Each number is 128 + 24 x the weight over its row's rms, rounded and kept within 0 to 255. Layers, rows and columns count from 0. Numbers have three digits each. The size before them is the row's rms in percent of the matrix's.

# v: layer 3 attention value, 320x320, rms 0.0303, rows 168-203, columns 128-191
# o: layer 3 attention output (transposed), 320x320, rms 0.0376, rows 168-203, columns 128-191
# q: layer 3 attention query, 320x320, rms 0.0303, rows 192-255, columns 128-191
# k: layer 3 attention key, 320x320, rms 0.0303, rows 192-255, columns 128-191
v168 099:140159138131135125121106170105115105140100134120107136124095158119136160117139083116133153132157143125132144094156120129125129131162177145114147117122128125126147102144128137136121162092154138
o168 113:134087104144157117115116115157122130167116162099130165094153086127100134116141110110096114155103123139146113118084139159158078172110118150112108134133124144131168133155125115135138127098120148
v169 095:115142131141134126107121123138119116159097111115147171170158146143131096115107112151110166131165141074148159105140127130112102132105111136176158142104128098069130099104164149179147112162106132
o169 111:133131157100099144156113127132138113082100205105172129116164128122160122139102131124127150102166116196114120141115140144150182119130123072116136131116143106155129134108128121095136133148132152
v170 108:129108105149140084117125121144106158140127118096138160139127155160136125079119103130050182148105171085115137141131120082158121116115085119149103114098161131106109122104114078112144136128123131
o170 118:094123121131076155114109164068159146160126186140139098089129136115135100123148108130139059128135114138095134117138126121121107100130127173129117157132131131104134140150156176109100146138160113
v171 098:098117134123152168091134135141134147133135122090128134122096106099115143096105133145122133153153143125124131108128129112158112175136096139123129136110143108129123190132125150118146109100160102
o171 114:104084140182096138130131115128077161058080156112128121107094138138119103131156134114111139149119125147111110124126109139166131124113079101145129116152112098113128123134167116106096105130090108
v172 097:109137118133136128128119164148096062170112133098089147138151166145127145153127123127114129148121157154132094130118092095099093173148133100147140138182142118136153103171120128098136146114104116
o172 116:155145111106113089154172167101159148109138116151104098133097119122110119090119115135096106145131111150157172150130146144125161152116125146127135142099156126116096127119197155074117128191131105
v173 097:182153133109137124142141161141158084160102147093128098122110144073159117085106113123150134118100100114127109129132168129104146130132135122159128137162105181144092130172129100087146108103149153
o173 115:158122108148099157079098133135127108101132096132125098114103127152133102144111108143149104103203107162156135126119128141101106151144078138119145144110105127127106146156130131154136070134157129
v174 100:131156122089137111110168112157113145121095114161109101162133115103141151115113108135130092119100115162150119162125114147099125121104137182113151144091153141128158131145095086139133102163094124
o174 113:133145144167102130096125118156121122114162113161124140154125117080146167114114117117137080103147078106134146101095101110166113115133121075142146124171098109116163128112164151139128123122127133
v175 094:125122095096124085100137152115156121110165150178087167116123107150163120083179123134117097120159104138156136084123137150129117161130141185125121142149148089133160119086149138122147138103108112
o175 110:126082118142126115156099108097131097094130147140097094119158116107137133149144123111164141171107163145123117116153134187134136111133152118123104134130114141126114115138104151111146110088072122
v176 100:110124130161139123092125154107122158165142146117127150132102069096113165112112093129143143113086098126088099119121107186125127093106144120134167146124114153163126145092169131141113067093092136
o176 115:113104110147140109100138158155095086175083124136096098159134123161131109100119140149116106119138122141134172156138137163146143138126080103157138104122112122095168143153113149113114103126122109
v177 107:141057145128102100126127097130136151154135138146104118143142120121137129079171107154131166126143161121129129134137159157170146188116113134105128109144146085114092146112132113150103108119113180
o177 116:149144117095119141128124150144149142131108157167124147101139128141113141104112143105119113176154113096108097115119096143137090141112109129145122102149105129139160146153114117093125116097183125
v178 094:139119123151149118174139151153138152142135150094125083112150132089163090163125114140131096156131141145139128127116111152153163123082160146106154126149114114146164137138117087130137113161104080
o178 109:167134114140103129092097109126103103165110070193122146118104132145118130114157121123161119102130110139166104162139164181098101117155134133078141128117133129126096160127118141123113112105193117
v179 103:143171109083128169086096134112133118132072146095116094143121159169135148114079168132076133116091159148118138078123115138127158120105164130114176162148121110119136162116117106080114164112144099
o179 113:126124131067131055181115124177137112163155081144155157140080154153117132139133124104148138106164137118150097106081075133162143155141103124108144106119116159167131133125137156142136134161136117
v180 097:196116108143132140124112116141144149114163114154102170140129124082102115108121101118154140120173129120116124163158119120135101131139105140126145102100174111124095146106139154117170127175137125
o180 112:156126135094116102132140143108133102161139130181118136081176103153159113107163125137117118144101125144178119104129108141117132087098113150089119134146103127117127102131195148144144113111105142
v181 109:095126160150092167185143130124138099092144131158104162168092169140140126134138115096099118099137180115117138159132097131160121080106100136113137104104170160120134160124166121133143125137141143
o181 121:110160138103142165108140105160106137107131230134104136148133145120120127084134143120136192143171114124192095124119111132108141126142159155148138137124176122107144111084094100121122131123125158
v182 101:152137075164132155130155099098079127130130113135090111139146070145118116087172107161119102125096128155156147123134126115156106124170152154145134124121155163115138096116140078100164137133141096
o182 114:091135192110119096149089125151136144159100122135109141150170153145087157155136147132164115139111118101116146098116138124125124094129126151137115103092122108092069118159091135149101098130153138
v183 099:120077113164140141122161172106100118126156106135138091114123106179109130107147138110148124119120106120121112141119126128134151150113150115130116163154156131136105097137186090129145136137070140
o183 114:139110107105121175108143156129142147131163152141118144112146174111162117134142090127102153127151150182146171114162134123132121153103175184102122120160117085121145164143102167090113144166151102
v184 096:153135133115128151119127137147122128074176108138130105141118101140138117159137117143097097155093109139170094144103112109096125182105086114152105144153114128156118161154105077128123148184115114
o184 117:166132090129078162123131120176125147126083136110153105155118137066142133106108124149151115099201126150104125132175118099057088109137154086136156152142122085107089099133137083115149146125106132
v185 097:161089123108114152126140130119136134100094114155132121139133134126143178180100127126156119148156096170153141115074094119126100111140106130139127101092151157100095099176164105082104112110149149
o185 115:116108158144133047139099125129165142108082130135128150153120143139102103129123135126133124121154129138132098143146135129163124152131128137131122113112101113113140091105109127123132181161150143
v186 105:135109137122104127070120142105116125140163089176119119084144139115096120115128109109113181120150144157148110132156108139170147116113113133156114122143158143127133121100160126162168133159119120
o186 114:151140166097117139183159157126176124138140176133152111103098126109098138130123119101105152106137092138148089148119168140099079130086129129147092142120120142135131162142144118134097115123123127
v187 100:110100144119103129090099082116116123093111120110195150118141104153159141149138101165131118146133122128131105130142174167129134111122130129135154153149144136118159143127107122143148140159119089
o187 117:128121112130153135124100122099139159126157106143102106150132122119148117132138145199059133126111129106125108115124153120131109092154126088115083111165107113115100125113173136125121134070175125
v188 101:156130068140144129122137061111110135137153098147113087144099136112111163123121112114147197127143118102110111113109123116092153121112158137157119127100133115127120129099135135099102132115117138
o188 113:128122159105094063139123146141130091095122152131132127095122130143092157126098110160106081119101149129149113151178108139126111184141128138126092112147105114129156103157147105162106090100152145
v189 095:143154156128125148097121101112129141139147134121102150147112124105120111099144113112119114131153152119127129134140145114095127075129130139103141175137115169144153174159140123096122120167152150
o189 112:148113146162115094114157122118124168161153157141158184145077128118137200127076132146129129085134102145090119102120115146133119102167139150081122075109158127137097141144136090177135116129119152
v190 101:086140124120162126130126162103150092088097118118136157155140101171177131096143093130162094166115146089100135168151137164083163136153160152115096161183141152075129091140112150137136124157121141
o190 115:127094124160134156111084123108154107140147126139119165112124165122138128142108146140129146098097150158130105096101136127136118127100168146103137110070085127111113120091088129133115070087179108
v191 102:110105108124141138146142128104122129143108141171108156067130115133125085140088114133085146113170158100127128129117105148172135133119102171147135118116118168112124161126136123120108117119091152
o191 112:127151145147137117128158129171158115073162180166073155100121156117081116120155142132186160130050109058126149118175111134144105087118112143146126125156138125118157135093123131083125123149106120
q192 165:085129090111110150136135110130132112142169146133099125161084135145113104101143099159097121127155095146175149119100150164146108121112133121113153114128122171160114128113122119075118095147111150
k192 071:114128155120151102174111128147101101101124123107143131125160159131143135135146090183136117155151133142069097125104128138123149152151087175177165151139129118112090147148123126144114166096124077
q193 158:161110139148157125124120162141135123081092110129127110125149164142124093147148122130125131116112147142141140111134146152172163136119118115124096140133087087114153142118098081126102126167079125
k193 071:119130094090125132117115133162111118154100134094115178137154111150140153112064150111104108131147123134137109166125169118131112145165123117109100136117097115168136132108116140089139139136151230
q194 146:109132148138122108115126107126126093133146135139093170061147109118160113152084129137114111139092145143136148076142106098152120126151117178153134141085076143128121158115075090118150092160129124
k194 071:147116119118159108118139126098137080113125136125111112145120116173129135109116130087131076148165105107111145151134090122103124142133111101121197129091120107095144124149140107167131132077077150
q195 067:129122143119083173124124080117093110116123111155158128118145131136120102093132073115110178137128117126112143075135122133118144161112097137120119124116109114082155125096121128112150156134125112
k195 050:136078114156152119161158185166118148140141139133087145137128119170098135119098168119132165102133150136140106119129125109174143096158132141163122119146180161121122097094144078102125151129114105
q196 144:107126096126145096157160130146112123158137146094098115125083131120093136096117140127143140133115132142122096159155149115144144129141179121114126148113130134142128158136123156130101094125173125
k196 059:124132119147105118106148168111097131137161144108133172112135120126181135126125144183141152153141133076104130106123122124079107117115128174129119136142113125144163079132147141126159121146091122
q197 146:179133147139143189110153131159106113085126134125140117128141137119102128131139128167128121136129123136112155129140102104150136144155115144114104109128123093124147169130137157105131163109130110
k197 051:130116109103119104135133150121124140112132150150120141138126113138152125140132078138108101112187167085087144131090161099163115160107142127133159152082131080094133129189140142093117127121104171
q198 079:132117106114096117138142158128120151134122112133106133143093111149143148145117091125135120099139153107141163165121106113157146093116148124095097110172121136137148114104075166205095142110121150
k198 055:140123135144186127161131150127106094148116135103132128126152154130129101108119148116138110105168132111096114112109138112165134143137145088169167135128107153050147123103119111100125086104097102
q199 095:141141129167156113114135088130126105116136158116140137139130169125072143164094138171118144149156152124082119071110113127141153131124097132142154166124116130124179175120148097095119106140146138
k199 061:118118089058112135137101114170124168139116066143156129113101122131127129096124113094096139091075128137161126138138123133134143105118183123120084091130158113133155111114114162137125123141171111
q200 064:124090156140090072159118146107122089126103113118098149139156108117137120086099147131130102135100118120138154176117134145106116118131127110115151078161067121201128090148127147088096135117133097
k200 046:124154170151126155097134160149122134117102159122141138098142123104115100138110131164120107162141127103103145149141123108149056134109110111127139132077113149138122143150141152117148134122146129
q201 063:118150105118103116188134093157142103158158119130091141177099142090137141148145152110135137149116183139106118134089116150102105111121141137118141155157060133172128112152123134151117087121128139
k201 060:134145154133169138120124164145116162119084143117129125089164125152116139142085157149108130118111129103093165142114125125161154131125167096122092110110124108052132147127150100126105144126136129
q202 081:155165139150129119152112120145132106127084131128090145146099159091122112091147148136110123151112146127120139128155106139086116132138107129123120149152153094156140101109143180135103093082135097
k202 047:126123142095128098147149129153119148178159129137143110079150110123079123139120127123165147083109134109124099138130173134134169072160183102134109098139128140113095130144116113080130079125113127
q203 067:138142093117119159144134146131121113155126092113114108112142150130170148132134103127127123113058125112138144136107114158085157141157103134114123130117130103146148097108104151139133161130110091
k203 060:159147168054124128157136128139124124114099073123120120130163130139078176113136120094133085127137102099104122147146113112109160139135112110166186081123141084104128137131092177114107108100096157
q204 069:125137179138071148143141173132139107088164104148166121107134117129087181082135133089078107112068119069162145145118102097124103115132103148087122056176072115134147144126150157155107141084123089
k204 064:136172099134173080101144094136120146135091122131128142160110143139130104120110141106120079129144103139132118171122194106135133150157140086109130151094078146175109107104104103106103152147132154
q205 072:114116176129116126153110098082140139113139123130135144106127122143129129109111122159142082144153139117142105150141136115122122140123130161101129099113115120104142133150139058119146147135127117
k205 052:140130121090137168127131159095113121159097092093144126158141125118095112144138141134145079132129113116163139117113119113124160137149090143156170074165127149176146123166147103136102118160105099
q206 070:125099136129141114147135132085124124121134114122149132122174103113114093106115123133174090097090140139120141127052164140099111100109096107154098052120103141090135134208148097111114143110120130
k206 066:137115123052110123139137125127158162138124142137109124129116108126114096153143141107108186130120148090147125130118142142153132141134139134106114122133141114171134093212153162088116144112128149
q207 082:179114117152123111132127142143144155125123115149105125131113164145170086123111132128146160145119145117077109149105142119164158119134143135186112153099150140126138095149151099125120109144124148
k207 080:128159123143137132148094103129127114102135130099160131128059106095159125116141098144112139121136120118105107102106144115092101097136121139125112136111141109100155137154065183151165130147127120
q208 081:110145056111096120116145141121099146103187125127099126136105118125103141129123147115120148142137100134151143168101135134118104123109103119133151114086138130127128115135150180110129116083116138
k208 085:111111086095122117134098145129143138134121099134143119105051133122147098128178117147133130121107142142133138192142109136138073132139177128117140162124151152192152113122157108105097131132103129
q209 088:100105157162108098180115154165097117125148140105083128139110117121121139168127156097110141187142145166106116165160125139140065135144123132171138163141123126167084123108116132095179081144145139
k209 067:132133116168055152127134114120157146110110122130075150112085148125153099103170131135128164114101140117112150159129126095113115132091158076132096075091109115113133090089170124099123132163112116
q210 090:146117061177133129173120113109105163106117125141101162124076103119171112119127142125124126145112131128100110156111133134128164103150167106151136138115115129150171082121120141148089138111125145
k210 092:135146164086195147129125113125103101161141098117176136152133084130126138118126109150136105118135118131140108111110210125130172113166080125114154120152092119120142130143099146124115148135139092
q211 090:144119182127130190153125112164128101110104108149177150115156097127118149136115102143137116128127116138146120072144150096166139119143148121128077088119135141098171166112062181166133147144153132
k211 109:114127132133112115143113092130109171118135154115110159118129110132169078093146138116138139123095103134147125067080114127117181134124112114120079145077123110106136101155122122110098120134185097
q212 100:111127133144094159106117133152172147107144160134113114163145099170162138117165158132143157135120123081132116187160116142155139137115139140107138120123123071140111143097124119161089142135118112
k212 135:141126084092044127133146123129133121146137133137099111113157157130116095147136127123109173141096127104154142159131116114095103135152181121127206167145129117133118128114128137121085102103105116
q213 108:120172144125108128148094110127125122124118125154120144065153127162173121169118137111139106132191119074128124088155139111090132159116083119133141139153120106091137100144093093127153123127098127
k213 144:084148136145087124155126149131122138132131137121096136156140118124192156124095102104131130129154140120139105107127137122117164123131074106142128151126151093116145096179132106130151131122096182
q214 107:104150096071117143179127119100129105145122127127093120091090163129135125124125162086167100108145137133134124136152138126144154110130149127133112153108111142150151091112108130144109079142169155
k214 137:132117130063150129100134089152136118130116081093112178142154169089129164131127130089128136143143101125110161102126117134119112111124138168139096121175104145170115125073102165120154100162177190
q215 097:148109109124148173151155152127069134135133102132116110113148139139127158123153083130166124131134132132125117137104120105106120119144129131121108118171119133110150168153122120164082163152124129
k215 140:139103111098098138126158123126145178127156121133124148108147113137132138142147117139173167147116134141106119100137103122125128122085101152152146141139102150098136118125137123150105116160119079
q216 094:143174113113181100120186143118089152128168082085155084102127082126138104151081104106140159103153130118110122156116135134169151100151179138122109132106152152132111111141104125106165142120126124
k216 130:148151138122163118162148076140136145154112115119103118113137108129119107151139098081136159139166097117109113147122126129157182141162115120096114069100113149171119156147148118119175146092124178
q217 100:068127152133132116151149132148087146110168157103092127129099120136143151110119140120122142108129102141168165158123142116123113177117162145116107123128142150125113153126073142171110100129115129
k217 135:143128048056110109111158126130094091144133141128089107144128098126112172141074162109120158159081138120153145172134174125106125145085175134142116162125135138134105156118116166143116115115149161
q218 106:160133111108093100140112167120109159155102096115132122175124111148135144130125099093124123095145159098162102152137162146135114107110177103086121098169161126096133116135116142188098131133098136
k218 142:139100137081081153171127163142147168123137085136131111134134124132138174140110081123116110103081131094185131152140091124156131140105146115110084062130188093162147106165152151099093115126162132
q219 088:106082158123147102117144123125115177143128182132123158159166073156165120149087151121128125098107097093120132154157143151148160141161132138132145125128143134110117108115118178141178122119106125
k219 124:150108153093169146142116077132140149114132150168109137121119115114115096136092137053129112106123151139095123137143127128183173123170109082145103096126169147089115146098164120124150155089147176
q220 102:127131141153109147113098128173086116143146111149138098116131128151110132163135102130131122148114146129160147141177134156157130143163143199147121168107130150108137086130126110086152129154139079
k220 135:100094130144120119141144147114120145126119143127133143128170102147102118149118126145129066122096136129093144126093110123108100158143131167131096142096131155136082113115101106101123132147090104
q221 097:126119139128117168167105109125157108157117104161132164138137137161121169097135153120162100134161112116130079112162143085080113170154146125076137080149196141135115114141163150157137120109174135
k221 139:140101127138114101186145109101217093123105080158134136135120130125074137124138146124118140113165122102123122111138171082141107144113118143107166091161179129163132138153129138139134104133108177
q222 104:119085105109093093085124098091146137141141106119167119163119142164154161101136159093141116102121172140179119133115143144108083134079115125100138125118116144130130099120122133148112163136105130
k222 147:101147117090116133128159098125185116151127166122149147129140111141152126118121144130125184131127113095194133164132138119151070140145168117127157085098126158149098133135133093135145117179122226
q223 099:122104130111110118088148116114140116116129130105107142115157143137135108089119139135124125151127120144156124105154114164165124139126109128109144106142118150096125144130088104102133093166082118
k223 143:130126123112148115082156113094111110137112105132125133130148142124113143119108148071146093154163101106151117146143097139107123148130113076119156138122117110061122144133112116154167106161086155
q224 161:111133075138095144168114116132140091151131060145113099095089152122137158086155135120142121105142168124155099109126154077108119148118126131122106118111134090127125103127139146161087105151171154
k224 076:134144139090120146113128097144128148107123141126121151115127133105168123144107111108152136156098145172131128126152103121144134107125154132190139147140140122107121117103136114143097134153185134
q225 153:127125133142165162154127154128118132101119119107077091110116167167145057193123143144134115098156122099079134157128155142168175108184147147157100128093102107106143110112140133119134129151116130
k225 083:142138098191136133162143182115129067167126076115149119132141121141136172142124136199112077173173110095107140148116129113093113131108127118144176140151139115151120117141131134138163102123108132
q226 081:145143130105121138105134120126142100123139116126147102109132121133126107087178103136123164138179120136137118147150122137121144168165095102118144115110135123088114133154108117124146168158115097
k226 060:100137117139130118115154147130084149116145155135078163146105143123096129127096122114122142131125141089133156130109132145147102129117143192119116116113102167182122128107161120087142137121150094
q227 148:092191149108142147108126144143103123097124132121146081108118134170143149173126156154148141127203147102147131137140119134132122136091132143094147135181131072081147147096129131127101091113094115
k227 060:161137125142118149101129112128118110139113122153137146134108098137085116105109149120118081115104150162108107140106108128167139155158146067121137109099102161122101142144125109141153158096127119
q228 155:173105134086112154127119149129139153160092076144141110127138130150122138104145093117147102122133147130146113100158157151146148147148128153115153151099135129049128123145172153112126166151148142
k228 083:145129117123146115127122092121101131115149155139122104168096133160110102127089133099093140139120130089152124139109135120136135131131158114127145102114139093152126140127106125127089150080148089
q229 062:130112130148169146065119092125139132142083132128138122114156123155086126100123152138120159139131125111116123156136133124120133114132129136075128130059151155111137158091125099160096129166104123
k229 064:100151133104094139162133173130126126133146094116117121140084134129175180121116092094145159130134150136162137110132148128151155118130098156124080085141120106127110126127152123146148101135128144
q230 064:141161120095160173077118110119133163118121127115172083154144115158110147120151112122125160129162129112114111074118142123138131119123117125111116146090143138104145183107135102159145162107137124
k230 045:150126091155114108136144113114148117138163139135121103143124129142120133105153163099099134089094132133165105137120113127131158086138146157157112118165116134112107081081101070147135106147132122
q231 145:150126139083136132140086096100162104094111131100156145143126165138139159128086177083073111143128123144138120120156124122169127127111084115078134104145127107175137131114084133124138086104117120
k231 073:132118149145119125153158211145097154140136137154135108092121119117123119132120112133091153102088150112126127136099121172121123124131102128137103135122132156104111123132132138116127115171142106
q232 061:136144115110070115128102138161177155158115121137127135127116138126119143127166101112124163109068118091132123141126104120120178136154119147126141172159110081158142115152125140131119103097140086
k232 050:124149135122218124151133162121134147140095172153169125148102132140095135123117157101120129118154158174114150097130144155188157136147107106150126099128106171130104139136133080085122104106112118
q233 101:133117117096132139143135118089087128151131144132103113151136179111139096127147077102155132126129087166136132087134132180073127168135088119143131189139150164110149080128167114116135131137119152
k233 071:150143105153131124136149112156139167159148171135115137114123096158134108123134160161116175130102143131156132128130153129125112099156193147110147097103121165143118149121123098154128161122135133
q234 065:136150102087159166086112107131164184117105147136141124138103160140087134139111074130108179119154139125109102111133114099164176140130146146120125203128158098114167180100168107177144124111123140
k234 049:119119130138145104160108084099105111140168117121160090119095140140123110131123092110130137113097133145179107125125161126105139094132146157131113128161143125112103122148088144133121170125158114
q235 067:156162096095162134089115138125161174136120135136142111148090177137117151098126058164093161121137136127136090102145117118140186151120151169134149235090155130117159143114170092180108127102125113
k235 055:113100090103132139143117065109132111157169108087121094116104129174087117162109135108148134120114126151166116124123160107127171129140103136142099094142159106168130175193130142139130180124132162
q236 063:094122134082106111090127159136112112129143101129179086136099160144137145110129119114103107132102132136145149106093071109162145171123091194163136116122122135041134127155170117139129106118142116
k236 061:186136115143099113151135161164174151159118145110089109118140126108114171099167149149116143118107128074133120116132073082120151089121156106138140139116121117137101159084129132149124099121096133
q237 056:088101137131117137147146158129106095118137132135109134119116122135118128137117124095153138131162160133084095116084104117096085148094120125117136107102105121113111138151082153102139084110105158
k237 057:132135125129173106124125147145145160156099120147187144117123107123130085123129122132151085103133140154118157114132113128159182161120147129155118181144152148155120102149183032126111129125116107
q238 065:136135080101153110066127109153147142160138154121122117112128182128107154101099084150140147138110115133128146113116111128099184123111145134137147184133151093118129177100138133150079132112099136
k238 061:100125144144121115109104117114157169167113147102196111129118121124125130145136121095155096129104140152156138101115129119166168152145119128157111134146159124164084110183131079133101143128119123
q239 074:121127127095135105097130105115153169126090102143102144119150113128106104181118108129125107162140156126176130158158148136129155145066148133097162179140109168144096084120121090156120127134115143
k239 075:144117122152125122160097133123118162107125133116103133139088106162196078114163150113143148146148124150096106113123113150123118112127116146148149123116125109180173107153153124108178138163122118
q240 079:147087108125112096074118157147187172158137191107104086154119137132153156088157137126089160121103130106136120159126094141136176106141146147134131133107134104130102145096145122134074136110101119
k240 070:130152088188064122099124138130139194117129161162122144124151127166160080126108131084143144133119159109108135142109085125115140138145158090148156151087137081146118101171103135147112106142090134
q241 062:099137167144119124141151103142140068128137168139113139123132113089125145077122152098103117123131138125088154114124124147102071097120104094138095089111068079119109137119141122124097121133120130
k241 076:148156172101122133155131166129119107089123131140117078126117133129159134145177153136131169162137130133146122149152091123133047107149133103140142088111140086133169143112122161127150121135146136
q242 072:090136100143092074115093107146161156111153163119058087127118167107129148086146142111114163121136155136105141161118100116093156126072134146130127134105110034100120101094134118163098142089119158
k242 092:102127101153146097142108159161127151145108142108154164131077075141144094083115104152105138103137127126104131159131106138107133115133182116122143211109149097188154132123114106142131120116105132
q243 093:096149119111118167114133132145122111150119076112134098134117117170089161153135123129101120164187132122121076136160115083172090145084119154118175135163138143131100154109122124134168085115113154
k243 104:141159138085190172143121096159115098130140100116173132139143114106113175132134139139113119126136121127119127091117167086140149145111127109118126134148099115083149153101105172150141127158126106
q244 102:116111173155174142143111106142194143135126127127138135122105161117131090142093149148137135136175137136062113140133164132138175157098148113119098119128115090138127154129130061151143078163135145
k244 129:140145090164101123092149136158152162130124173135109122141188161180166106114116144132113145125175133103094146135127112138105131130104163107137147146114132078145099124095147078160106091123179126
q245 104:117165136108131162105122111152126126114160136131191121148082093129110157140105163178125147174158144131149148121122140167146132130091119119078149131157125108116132163104100160105138096088149121
k245 134:126129161131125130182123162119129050147130139112122107094149110130156157134140138169174125122163120119118152131163129112133123107095105139130149104151165146120123171095173109155153120087140131
q246 098:102092079142117181147095152159133166134168154126144100100093094171154135145116120171144132113125129110166109162101147079151135122166151124118117111079143118115098155142123126128145118146148124
k246 131:110130052157131149147136128157118176134161134148153145118133111172121125130104162179141140120137139160192162116158141105136109126124146134115116127107132117155145150057134089111128144177156123
q247 100:068156073137151104154147162133127125141142112120112097133127134127125119124140154125108138114116121116138117121142186138103124107147095129149125134142130088125128096093112146116098146163146110
k247 130:142126110140125133160131148141102151183124067133107136128124139154103142126113136121135108108152122130097137141106176108085174140133068078143101115120110115154104155118092167136098096165107166
q248 104:087135153142115118102159098127112120188156112140122153089128072089136143115111115168149161138097154130138133107093093119100099120129182148165148151109150164108116158131127138134143109148153129
k248 145:115129140166107141118136150131086139142148138159158159098145101095147119138142114161122173096150158143123128109113112172105099140141193137128076148126123174124100157160105172130145114224154121
q249 108:122119166158138143104147139137117144113089106138123117089143134125125135112166154159153116106165141099105136117158126103129149160102146143119124154091111057041159125111171150108087141111120128
k249 146:149127144117177140126136133138146124117112127127071106090144119109167120129125155139146131090101132165097120160149174146127159148128153093140074136146154135048130143092129154105104133141156135
q250 098:145158165100156090124101157119120114118108109104142119103133168168099152190102175117151141170109160114101112161142084118124109116185155141133142137133146140120133164135132137156124135153145088
k250 139:169121128075172130145137140136119138119137098137102113113162138150058142159139157115113110130159114098095164131133113153106139113145143156133153143124156120118131128149092140096164192092129147
q251 103:157092118110127128125138124101137152158087149141152154131151093119103168081096132102130120150080122122120125075164119133115144131127126139148176170116160149147119131148112126120150134119151156
k251 151:125137136140088130104129124133140119131109157116116186136142124120130149111150092153108083135124131132102128163115109112113123130135194110116183144106105155139094115167117175106124135115128136
q252 101:115148163076136148139176203120122141141128134156163093139136133104173104110158111122163137125159067146106140160145121157106118201119134138154098137130154108086112094124191154132147199119149107
k252 137:136161143075153146138123185123129112126112119132197116103132139129127098132168092150135115117110122143098107148120086149093140129137097139138120123136174087143098133132118139130141080153189137
q253 102:138143154157129122153097119136137105096091145141153151119152139103169164091128174108127124133087148144143115124162095071137124147113143121139076109134140069154128143120095138168129102115160113
k253 140:132168119148136149138147106145134088126122086121147141126122156111160149139120157186113094185093145144151156121121123129132119121132182135161165124159148128154092099147090130168124140132144077
q254 091:110147098161176133126170146105077133090126146104122111148142133147123156150137163146132124114130114132133126095121120122111116119116142118137152154177142137160140112118121097113118104099099143
k254 131:140146112198171130152146185118077133120164158115124123128127118126150137122135119153109130118155105089111144124130163114124112110111108151162154150186155105108134122128151155095149101115110167
q255 098:164138144087150141100113161111139124065105085158125104101151135150166105175096120129124108110144139108120179092118159127156121164145102153082140111125104113131092092104126159131154114137126157
k255 128:112126162039148131149135151147122058117113121120129172124124125144160118101082107164122116115117150123095159142089165107147127140129104133155143134119147068130109132128129120124078125148135133
v192 110:124135196095146148158130120131140138138143144131114152120096149108099142140098138093110144077110130119100153137140130119166123124087072116111156128109151111109100096111190117068152135160130180
o192 106:117115086154113086127110123129143115143093162147107106133125147123096152140182128122098132119145125125141103104142147126135126140143127152115124133165174132108137147167097125123124104136107155
v193 090:141139135114102193087131183101134144104086108094115137123151116125098091134136135121127118117125109131120108141127094127138092140146115108148125154138127096119142137135152153083121104154135100
o193 102:143108141115175126141157129154153106133151125106108097125090154149148167138190128153159143188158178139148155125154141111153102094134121108137135123128082161131161135101180107150076136142163136
v194 098:145168128126109113096104069174147127107152138141125134152143124111130160179104146165088117130165124100140110111079126101099110188078102121136137152099123119137116135151169128145093159148112133
o194 101:132117107105102112146143132099129091081122099148144119123129134110182133134071126118138121105098133122151125133157125118059170090166123102162131134176125114145122126127153123092128121143116096
v195 100:131178133115123056161119142068132136130141097138159169170154059113107126174129116136108066119103125111111156168137163123092132110103098146153124105153128127135128089117171125143147156175098121
o195 105:135126143150140125139129115157127143163126114103093113171135114114140128129077132131158135174114153143121114112135187134119129102149133092150096128163107133110117138144104128149118103163144135
v196 110:110138152159101146158108121133111122156143099164096110106134149153134125133154116144128070132142118140153100146152102146074122155157163114135064135129102130144111090106109145112122131104188135
o196 110:089122129159115135118162089118175109125144078061128119144153124111104136134111168170155148136111167121155117118099140100125114143130102131148191124110097126100160141122154141168169093150123108
v197 101:111091128131133103122098145126143120145177128120140134119115116121130137111119147152132151119135117143101133125117151127180081111123095103101113147150114109143095108132148155106113098122119127
o197 106:139163175087101119105161202155162155087143128122092126119077120098107074122135078154120136174103134120129108118172115137154163139112117116123168149124121112091106147118089098124124162136127122
v198 106:129120126140139134153135111120129144110125139113152119125120128096091163081147116107128077136107101155108180151123094139110101125119137141102108124135118095148117126155105139107132117102154077
o198 105:076149120164156127128112150160084131116140052128148160153101174110167074115122143134103049163151149137089135117118098161139147083113103124158109142088130119126088130165140132176131125131120130
v199 108:155118120073135085139131087117123100103104087130152114106074093133112117163075115171168129107133125123131132115149097116114124082147124153112138104144086144089127108102144123144159106120117110
o199 109:112143123161102129122091114120179130119112112156131162180091127101160157126170134103137147092095088113120103144156100184143134174133128091159132111164141136126128125138096123162104134100143123
v200 098:113105120156163136138082142123164111123081110076110150127135102152172141147151135123101106152160120109097134105136135065101125088166104084141156094106141138160128150125124117127124120104125149
o200 105:135136159141128103092116128160132127130112126139151113091154137114122130134151155093089117152110117146122134142133105099143078153125099147177157117123101146131060169099107084094140141130134147
v201 099:125144178170131122077131096135155141123115092142124099109101100123119150089177120152149131157129167157101153113165152128141147157161114165151135098154102116153112109141134145173113134167071128
o201 104:149100129141153130145076103060141132120148142125136114125126118097112104134130150121086142123140104096126127171132144172134125102153118105110086134110142138121162117162080118087062153163116147
v202 095:134127166108152108110145153128098122108139145131100121138138124121100124139134103138115127149160171085166147124136121187102134117136132125085129159119137116156112144132126116190107115144133097
o202 104:122115121125151142137147138133144091142130109141155129150129160118129142067103125133143170097125091152115107141184164153169131122124089146170136143102125122141172104106105154158114134106096146
v203 103:136108135109113151123112168123121152123132137140093150120106117148129109130080147131135151124127083113095127155121182138122099116153104144109131107155119159121090108133110107143128110141131129
o203 104:068160150128137127118127126157154136145155168112159137123141125105108111118138128094127092131123126109151128202129146143138127101112158150079135127157084143116153134099127131158155134123142108